Part of a small language model's weights: width 192, RMSNorm before each block.
Each number is 500 + 25 x the weight over its row's rms, rounded and kept within 0 to 999. Layers, rows and columns count from 0. Numbers have three digits each. The size before them is the row's rms in percent of the matrix's.

# k: layer 7 attention key, 192x192, rms 0.212, rows 21-35, columns 64-127
# q: layer 7 attention query, 192x192, rms 0.205, rows 22-35, columns 64-127
# v: layer 7 attention value, 192x192, rms 0.24, rows 0-31, columns 64-127
# o: layer 7 attention output (transposed), 192x192, rms 0.244, rows 0-31, columns 64-127
k21 088:523534484527480524518483518523547504501507482506486539508509474507534503499491523468449475542534489536524481511483492473475501515465543501518512487507550472481447491542471504509466490482503503
q22 099:476521515517431501513490506539488484456546443480481486516490529528482519500543504482506503493470490545510535488486470512522470503481481462489493477489503476510480486509536484471527476527516510
k22 094:521453476512435471521488476481524509504495475492462531505508502488465518485490498524470511444503481494519510479499498533492520474512499453483523504492534463486507527508498509507491484477516513
q23 098:550517493488473508512506474526497459546501550441533521513503455504520448512513486475485526502525531502474493526482513503520527487529488458485493488530543542483538476477503562496511527488494514
k23 092:462462517563495458451516508505520473492490505534487497485479595486512477495483493507508513512503481499482502498528478498499482500514494501480509521467509498537518509519522496489520498495501449
q24 096:496456521510483514493474534503505529482518477547513510497494551506486513507511517480482517533494565598505511444497530555494528479486489475514472468493487468480513536496525491506459530480470515
k24 102:472467492520465472527481490490518474527540543512508505533490472474558513527523484486509496469493497517559494499489474472500483485470507476533519491530510490503492512528537469537517483491509486
q25 087:507569508508511516520531475519503474488453508477495516475512493523511501484476488533514501474506480483500452501516481494451528486520539534531461522445528540480482510484476523508498500507511507
k25 109:465497487503513453503475544458525479508507478524492473507471476454457445469504501463462512515503511462485507507485503485543461532498484519493490499507566470514486524498482528478497508499541473
q26 094:482487508514532506470490512510503504508520524517512519493476484536517474530538491515503498498546455535497500524494528503475509565486461484501463527482497516532509504523471506527466500521539464
k26 089:492497472519525509497499486482514510501483524511503547513503526548479499481470527530485489539500512513480527513501457464525544522501487478539491526495512519502507467483490486505534505472494459
q27 085:497500502499553511498489502488492521485450509537459535496488501512516479500523470485511456539496488514478505502516513521533512518531498519491477514548483462474491474437521541528459505507537510
k27 095:473519484483540505505491479498542526504504508501515489521534511495513502498530490465524510490502545471490550527515493527513532493467524522473521476551523524489538511484485500543459480462488508
q28 096:479513515494451477488543485520521491526501512497504532507481466494510474476527475473495508477504540456487506492468496509491529488509548488485546485519563455516484502456505490484509501536502470
k28 095:504486477482496488505540502483481467494512465514487479487493556521508488490497495521479536461508503497500515504516511480523519478505481510504490500508444518496538490492529506474480508470541481
q29 094:459547526513554490519468522487523529482466487518539528506505530445494524483578476489463553493503542515474504494527492536510523511552467501490510460567520522486460470480480532500475520501499515
k29 097:502516533472537522455503534511476469519517472474475525547508495520518452520472481505515451535537475504494473507475515495512557476528483475491482480506456494448519485464503499533475508460457526
q30 081:474512522484532508533526497532484487472529504554476488464511505508493461525477493459523527496521559502462502479474474458466529503498487543452492493482505478501490508488535477496481543466493511
k30 100:532487499500506473469458520485519552524511513491484492514474546517480504518482454537506491513474459507541463479535498520510486504512531484528544507530492481510514487507509476479533493529509443
q31 087:482469530532524494512472478475465524497510484513493501508470490515497527498477458509488490495508473501538472499489533505534539513496504469517528476470471481477559473508519522503479519480522470
k31 099:491519518467476469473509463520511491522478502475526569515531508543531483544500523504469521507523528473486508447523512515474511520522540532464497507482497484460507527511525479486487487462496487
v0 121:480518500461488506474529478533533500461465523486515517462507505514510458515524450494493525501494506498450499492499536526501515537480505497472471492494485541514504537535479468540492512490505506
o0 127:467509525483502534519522453528519490487505511463510496513513493526509504550494450529485492525517501505441458504467506488510526521514491474471457473471532501487518510527513481509473525504495496
v1 115:488504546505470514464450505475590498473506496472505537499498448512484522521488527460479519507522491476466520501476514492493513475495446534487528487484488502516531473522517504509453529545499494
o1 124:513476481474471503476475538480548544502514491496493524474500463522472512519490555455521547526473473496492505502506471499528532473464449518457526454518502526528538486530514483498478523541522554
v2 118:513488522545503516535504496496476525503554454528483536536458495458529512526482522499479520481523517542497480505504520528495560491517498487517499500418506501452527478457469496477504499479501496
o2 126:481508493512524516530510536490492526503496469535494549471471509474516511541495508485473507491505510531463497534548470535479551505460511532471506513465481474482499487448478466531484512458488482
v3 109:518543487481479522557506507504532454515469458489498494492534505491491531535518529512503529502482516472507496430501501529488540504520533495512507476510532548488514492529539540492504482476505539
o3 119:531524469501492532542481556518522463506488467521484496492561543546520525513514485484516545498521542505475493492513512547526535490527519516527524484506484524488460507483549511495513469474483519
v4 120:464512486527534518454514468493457545491484491541493595500491512586501482511488498524529522489432494500506479494542465505509499470481486525488510557525473479515516512482527483477514521511508501
o4 133:455492519565559451477481462513480524509486515535487567491482462539491456499480492503503488491467536539531499470504493508510484521492480525523511535477516453524527485506501461468489469539496484
v5 121:505494489507532507450471502494548476526538476476489510531481537508498477462509536446501487480516486478494475504498527482481512493444514506492476495526500522478488496523521495500522522489503496
o5 130:495505498481516527490454514510508462505549483465480547510466542497506522485538531479511518471485501491502486490485496475510488493477483483487532495514512511505513487523485472495519510448498458
v6 116:500493516477568459536534486475529498526465512505489481441496527547498452478530501531508499493530494489493494510516466548526499487479501522505500457479489489522512510532516485549485528431512540
o6 123:507469545474522488495522500463550499534465530487513431474484545520465494455474468544505483518503473512498475492511506532518491479467465472486531460475474536521506527506534502485499542456491510
v7 112:499482498484504510530498475520521509490523466535534460452496531468561508514527494521518445456483492492489480523495521511505549501512508493497520526523519480503528508510503508539561522538461491
o7 118:514500496490504511532474510537510539447515483532513468446488533504515467508502509486529473470511482482479517518525508516543496509483493497479518540525519457501527480461504514548534524496484470
v8 120:522481512525487475518475530557530505524487482504517518507480460507533459471502507486461451500457502487523496497480518507461542486558522487513513478494522455480459504486503471471485489511469486
o8 124:448456451497497502514507493518498499518483508478509509479474484518530500489482547473484502487423511454498490482457472504450564495527529447488522493512496458521480551444529516491504461480509481
v9 110:487548500502525495477532496471440508457507543502463479493497487475488479473512477511486487481500484496508499507512554525489505469439490490509511476508493505542519486539514475480507571480521519
o9 114:510507485508485480500500492522423499441504565551470514472536506462482476484504499508493494498496470520500532494476526486568506469436503532506471479515481492516493520531499515491507523483531528
v10 102:496551558496498489511477498451499547500480560485479493528501513519516478484486459493470492544480469507486472496501545472518501499491529505458488468514487475486516475496537508499510514515532503
o10 111:506515517475491508556494466463472539486481549507484535445519498539506492509471479504486525520446456533504483512477524508574502523528525508489493485508482527481499505469517519515488486498516521
v11 117:462423469529516519521493501450517522511498526519568479495464525502543539459522496511490528498537529470503502485522492461503463496500463508479505510509477511497506492536453470495494522499511490
o11 127:493420472514529544521505521476484492530503517513556498525488477500514499456525499527499512529501517490533461491520518443502513504461474493495476537479494504529508487523503510451494528518512522
v12 116:515459475480523467498499520461510498473501543515509502474498519486520476482469511505464522489512468428483540515528529467484462471480474494461514480493511503529500501479467499464514501506532468
o12 123:494471498482490517533491515494520497495496486494521483512495504452500512456460497526455527479501478497510495492493521481474487509477492443516532503475497499494500486494414521444514506499508478
v13 114:470454487508527513522459530506461516539504497460463479477519515511507508486479491508507509475522479523483509457470484498541522533483491502478492511490475481508492551466517505495452559488478492
o13 122:475419491514524497509462486520488506558469447481463488485523524528491517490502517501465492481509491513478520501478489495526509535480509504502483502500456521508551545518482497492471520491513463
v14 117:458501505464487502492472496526446534484508544536478477536517453508479472491477531497479481538479489473526492502500472458491526489488436461493503544497496474480505489523471462524513477507482530
o14 132:469502492493580493488529493532468499485509531506501522467538460505510506490498530522499493503499498495531507541511474483490536463513508486506486533540493528500474476510449512521515505492507501
v15 114:486495505522486478521500506543478504488511489511509481529496511506521492507452494488531502478506490489470515487483517478513488460483504483554499488492495485500562491492531524520506457521498500
o15 123:467484492528502521511486511515479518495505482492489544498489503513506526529509476514516486479509477473463492502506520504499498499479470492507528504536522467469507462479507545506499481542471511
v16 115:498473502408488482497510503469531514494542517477537481535522516476513527513499499486490519471491503488556557517503525532470444471517493489541488519554497502524523510493513514513512540493507488
o16 126:524486491464455509490522534521512497488534515462513498546508506515524501501475530517513516461459481517540535538514523521513465493484488471531482522527526530544509498471507461513566533491520493
v17 123:505495453509502490481517517495502480484541522461482497488466489528483511489495529507506483499506479568524509482484493522542502527502484498502454433508445501511501494518501500495518503468478482
o17 122:505477494509524484465505490464507518526464502498469498546460486523503473504488497472518452488520496539485537474516512556506506534444497511530436466494449527502519489494477515529529475450493520
v18 110:543495556524501474462462497508498488552486518449532460510470514529484463515534482514499500523520465486474476489485475524520491477561480468454508519512500523504518495472460543491494506517538486
o18 114:561504529559509470454466489500504469547467523464529509481474499541471446511534509490519520514500433474483474509475486505517487495505489515443485539500474538509495539507457544534497510493523506
v19 119:455457518448475539517516487516483500556494519470522499488472513489555500487535489482464499541520510490493510479490452511497479503546496474513510498473471505510507498475494491475504489498476528
o19 128:478496500496503520491545483482488484541491507474484492473479480522536498491482526511490489523520489441498489493483498520535515513520505487539461523485467523457510498508509538532503513472496491
v20 118:470550492485506483489488501517487474508505482522455502518516491515470416514533508505517500512498498497527514502496491453508539546533502473504502486495495509536509491564435513574486512519518521
o20 128:507568491501544443477516513519496476462472502469448524490489504536504440494528463480520499541509523467493526499503529462499520510495514491516458484547505494517492513525420515581485509496556497
v21 109:492549497538526519522497510489511530489473533505512537525499499493478464486487499495515449506491487535468526515444475536478552472469487501490498511449520496471527469518498504503500531533478512
o21 117:494518492495522486492516503475519508493466525509526527497528519495478479476502519504485507477524461507477529489442451501469500475501482497483480507478523485487521505467445509505507525523484480
v22 115:517522542500487558514494518516521465454498504478477528517511492500471483502505496509529419504455457519509502489470497475503491452469458473522533573493490465488479497480488487465533511481509505
o22 123:505547504500463560516480488473486466484516511503496501492513481482475489518495495521513470501461464507532500493495477468492467466499486489509518559479519443498500481473489496493537531534506515
v23 117:478486473531499495502513485434494503522473464494469469537463548509494507473522469524491476526532471489521507520497475485499474491531527520511502495519490493503511518534482491470502521557526503
o23 127:490501489508477515495530525471497513506519483503485505504500527509495540434559486521499530500525522548542523476465503475513473507528486504511522504514534506505492541526443471505486508532485542
v24 127:493490509539532477483492472477504508512507482485518477541540489506502513458513508511507520497486498468493535437471540513484523465519551531527514466559483474493503500476546509511478535490516534
o24 131:541472490545534503520501489505470493485512487465482505537522489505527485474486511518508516497464502476490556484475519512526497452508554508514522453529482490483500515503573492468465537514503489
v25 117:552476481452488488516498516446496448491498493536528518465502473468477524530467498524493488502494529501469462500473506459510522511488510503509476487472506498479508485468450520508495503459533507
o25 125:519509470457501497529557491459492450491521483492522549476528471471499498506443485509506518476469524494478436471466515490538509483495552516492462481472491479509472510482442523507481523473503482
v26 126:477481452513517454479494507505501527513500457513478499493459482518509527493474542523490468515462505469509521511517516479538507495517480461542501523512499486472472489465482468509504509481491489
o26 131:461503478510482448468497532463492491524494453457504527485464495478526508473475513486499522504493515460497530494485520491501536466495549493560466523516510492471497499450518503502524523510515492
v27 111:517508511463482528522535523507567491500535529454526488505555460562510478547548530507488520515500485509513524548521530535488475493449452458482492456504504518487479507516444511498480503466485468
o27 119:539498495496451511507534506513508481524545516461527476510522494557534461543496536471470510513518495506502505549538513498488468493488463471493469483448475512481504522534458482523501503464475470
v28 113:507529501517552531441509475498490506509524502541447493505543516496500485506524477507504489525488504506470504472505477539490504446489483507522531491485453441485453513472503490523506480508500471
o28 120:518511497518518515453506479467493533499506515568511476494537528507491461479511513481518468508497476457509485488502488533480529464468460541533513504501453466485461545480481508517505493480502511
v29 124:544467506527536572491498518498486500505480452539476499495495466515534495491497519512511526520511533485527546464522506529537492503518500497504487521453507491472490479520503477512530517527529480
o29 131:516502507501488561499475501489492487496446486492506522492489520498494531525461527481473497521494515481525538449510520538488522505508546513500464510472469484496469520561533506474492482544509498
v30 111:466492492494514496496525481472531473512489505529527522475513519483507475490525471551521494519529501466516468473503474475511495507488515499529468563483492552510500545532520503529472526522520462
o30 115:496480494511518484504474501498513499499482472501498491466525473483498456488546480524499455543521487479521504522533449485525456533534485472531492508487549513509504519538562514502476515512483435
v31 111:529516500499506491518513525515503523483476514506500497501497476487462488526499454482460522532501501449480469453517524498460503503514562482503449470497474502507512532495483556506514447505502499
o31 114:521506508497488543574471503537503502499518511516489494540534497464471482540464447501487509527493482457463490491476527486508491506519552495522483483518492524510497540526423549494519438515499504
q32 078:519476500444482463522498521508466409486525480541499534510494569440451496493526478492474462480528507543499514489506499489525457496522493503450513486547462498521520470515485487499461538508480491
k32 065:522492521451481519498487516499491499508524519514491472489470465537472511517487496476444467492473453500517498489508519475506526526501539474509484502467477504513449492530461535496472521534515520
q33 066:476506519541480467507504533483496540506495498490514512549488469496488492496497534500518468544527532451507478499501485504511549494509489580501527492499468506555504515506509435519469473446519491
k33 077:501512466479491507530484523552477517530536520480491526524556519512478498507506491505480517554474521508465507498497497512498478498491513500468515490468514553489503512525480522478495481530505495
q34 084:498541494531437538473500480517560533519515503500541515527501473517520524492508543494519489508459486482442494502466466510494535541489556520509498514490512478495506534490546490541520478475537512
k34 080:498477499490525531523516550485480519516488446501436510517474487486519480461481506534521508445512481503509471494504519513471485497475477496510531496474505479457501483478507504493468490509434501
q35 071:507474472525571507524468517493499513492452530548446470482505539488476522499482519519492554538540502491491543527539557471503463478494512452524532488519506478474505447506496562494518478510501486
k35 067:508527513481496476471525529486531525473508507502486539464496481458501486536532486481493506415500462510542555494499491497513519513506521485475515487461489485480567498496493483524501515470477480